Weights of a small transformer language model: width 64.
Each number is 128 + 32 x the weight over the matrix's rms, rounded and kept within 0 to 255. Layers, rows and columns count from 0.

# layer 2 attention query, 64x64, rms 0.102, rows 0-19, columns 0-31
[[ 68 201 174 164 120 114  68 122  34 137  91 120 130 113 110  82  46 106 171 166 133 162 130 125  98  59  84 167  91 154  99 165]
 [161 109  31 157  85 146 130 142 150  80 133 150  61 161 121  56 111 135  69  81  95 101 127 167  60 168 177 205 176 170 131 168]
 [140 184 103 109 194  86 167 151 178 121 107 152 160 164 138 117 112 183 100 136 180 147 108 110 114 169 149  28 183  22  96 153]
 [183 153 149 133 102 128 160  96 196 115 123 122 126  90 146 178 130 129 109 168  50 108 172 109 107 138 139 117 134 118 169 125]
 [110 153 145  60 152  79 106 129  66 131 109 130  67 156  96 161 112 123 108 106 192 142 147 112 161  97 106  89 144  95  48 103]
 [ 79 151 109 126 173 147 132  94  39  53 143 207 107 168  89 111  65 110  89 156 110 156 174 172 125 169 146 156 112 147 105 115]
 [147 126 151 189 140 171 185 108 138  77 123  53  62 186  72 123  96  63 109 146 185 156 145  75 113  72 146  95 118 170 113 132]
 [ 92 136 120  55 153 101 118 124  97 123 146 133 119 146 158 169  96  96  98 153 146 124 173 169 125 117 174 161  59 131 114 170]
 [177 135  88 186 148 123  99 143 126 125 114 107 154  86 138 173 180 160  83 148  66  64  85 150 105 122 106 119 133 158 176 139]
 [ 69 121 179  89 129 140 143 121  60 148  58 208 119 159 178 136  86 145 130 171 164 212  83 142 176 148 146 161  65 132  77  88]
 [135 151 128  72 126 114 132 157 184  72 105 100 145 137 170 129  81 201 198  82 181  54  62  78  89 112 149 117 106  85 103 177]
 [ 36 101  55  36 171 136 120 138 155 119  65 164 103 190 124 133 115 134 148 130 234 140 155 159  44 119 132 206 130 145 126 112]
 [146 143  53 193 114 124 143 135 153  81 138 144 102 134 135 124 186 151 122  80 110 155 138 122 132 174 255 162 118 168 171 154]
 [130 229 168  83 161 123 135 109 174 114 112  94 107 126 120 127  75 147 184 136 153 104 182 145 162  94 146 120 121 174  80 112]
 [164 101 143 141 161 107 114 141 103 141 114 121 147 100 158 116 102 150 154 120 194 102  99 123 127 145  72 111 206 106 131 145]
 [ 55 165 123 131  96 145  67  93 126  87 109 139 146  95 100 161 134 115 135 116 127 223 134 172 119 121  65 120 143 155 119 100]
 [208 118 143 113  87  95  80 134  84 149 175 104 119 130 233 145 149 120 112 135  71 119  80 118 142  47 115  67  70 118 144 196]
 [117 100 101  47  74 109 134  99 188 114  86 144  86 111 141 159 119 150  71 159 184 174 110 199  89 112 121 144 143 161 128 124]
 [ 74 191 126 128 167 146 131 162 114 121 144  94 102 110 118 174 211  92 183 158  40 130 120 114 117  70 167 120  79 179 133 131]
 [199 144  82 192 144 142 123 124 132  76 175  87  81 108  59  80 158 156 153 136 187  90 101  85  93 170 146 162 151 139  95 148]]
# layer 2 attention key, 64x64, rms 0.0923, rows 0-19, columns 0-31
[[ 89 172 126 111 119 149  41 236 132 102  89  96 115  96 118 107 174 112 131 121 162 150 116 164 172 113 125 123 105 176 116 154]
 [124  97  84 128 104 131  88  20  73 148  87 125 132 145 174 157  77 153 115 102 123 145 148  41  80 113  99 119 108 126  92 115]
 [146 153 188  13  44  77 158 167 161  96 162 101 148 181 155 166  84 119 143 130 110  94 126 229 120  82  83 145 111  94 109  76]
 [ 55 145 111  94 102 112 198 108 192 165 176 195 112 132  92 109  89 146 152 141 121 110  90 135 132 118 115  57 179 105 120 189]
 [221 161 154 194  96 151  98 194  81  86 211 167 146 142 121  71 115 182 145 109 101 135 111 184 131 106 174 162 161  98  81 194]
 [137 151 125 106 100 147 106 113  82 125 171  84 100 109 137 106 135 203 114 124 144 129 174 123 100  99  91 190 155 175 118 145]
 [131 136 188 185 160  86 208 166  83 126 131 177 189 123 210 113 100  81 114 107 144 120 151 204 106 131  89 160 125 178 150 118]
 [ 87  88 103 178 129 127 109 190  71  73  89 100  88 113 131 110 111 161 121  32 170 143 139 131  98 129 132 112 165  92 170 186]
 [ 97 125 146  94 156  96  75 195 190 119  71 175 111 179  81  92  82 147 173  95 107 128 151 141 128 136  95 107  93 124 124 108]
 [107  72 154 142 128 139  74 202 165 158 137 117 111  89 149 108 161 139 119 182 151 111 124 172 142 154 177 122 115 167 115 180]
 [ 83 175 176  72 151 136 176 191  57 139  89 117 153 233 148 186 126 120 109  88 100 104  57 137 105  85 141 148 198  71 177 134]
 [131  94  89 202 142 114  95  43  97  52  71 133 176 122 150 134 152 115 138  93  97 132 109  57 117  85 114 136 132  94 107 156]
 [142 132 144 139  78 117 144  30  70 130 152  42 144 171 184 109 132 181  86 157 121 134 156  47  95  98  82 134 130  92 145 131]
 [147 113 164 137 148 183 147 179 100 185 172 131 170  84  96 106 115 100 181 124 160 125  50 208 128 156 131 158 155 149 132 129]
 [ 89 132  82  89 213 149 129 134 133 120 111 162 155 128 132 187 114  98 155 172 106 131 119 108 127  72 154 140 161 168 151  53]
 [170  99 143 150 115 123  48  39 148  68  81  94 121 117 116 134 139  73 126 141  72 141 131  90  97 161 176 143 130 132 102 155]
 [116  97 109 157 162 125 119 208  93 143 207 181  79 160  91  81 114 131  83  81 170 108  94 185 100 145 183  89  94 127 155 150]
 [144  80  89 204 122 115 100  34 104 143 117 110 130 166 111 149  97 102 103 165 123 112 120  63  73 117 172 143 149 110  97 148]
 [ 63 128 121 146 105 185 128 161 125  65 157  85 200 150  81  53 192 137 109 132 154 126  96 188 131 187  81 104 153 141 180 108]
 [155 167 154 157 181 140 134  59  70 117 120  91 175 146 150 158  78 145 136 146  81 145 125 125 138 115 122 135 128  81 172  78]]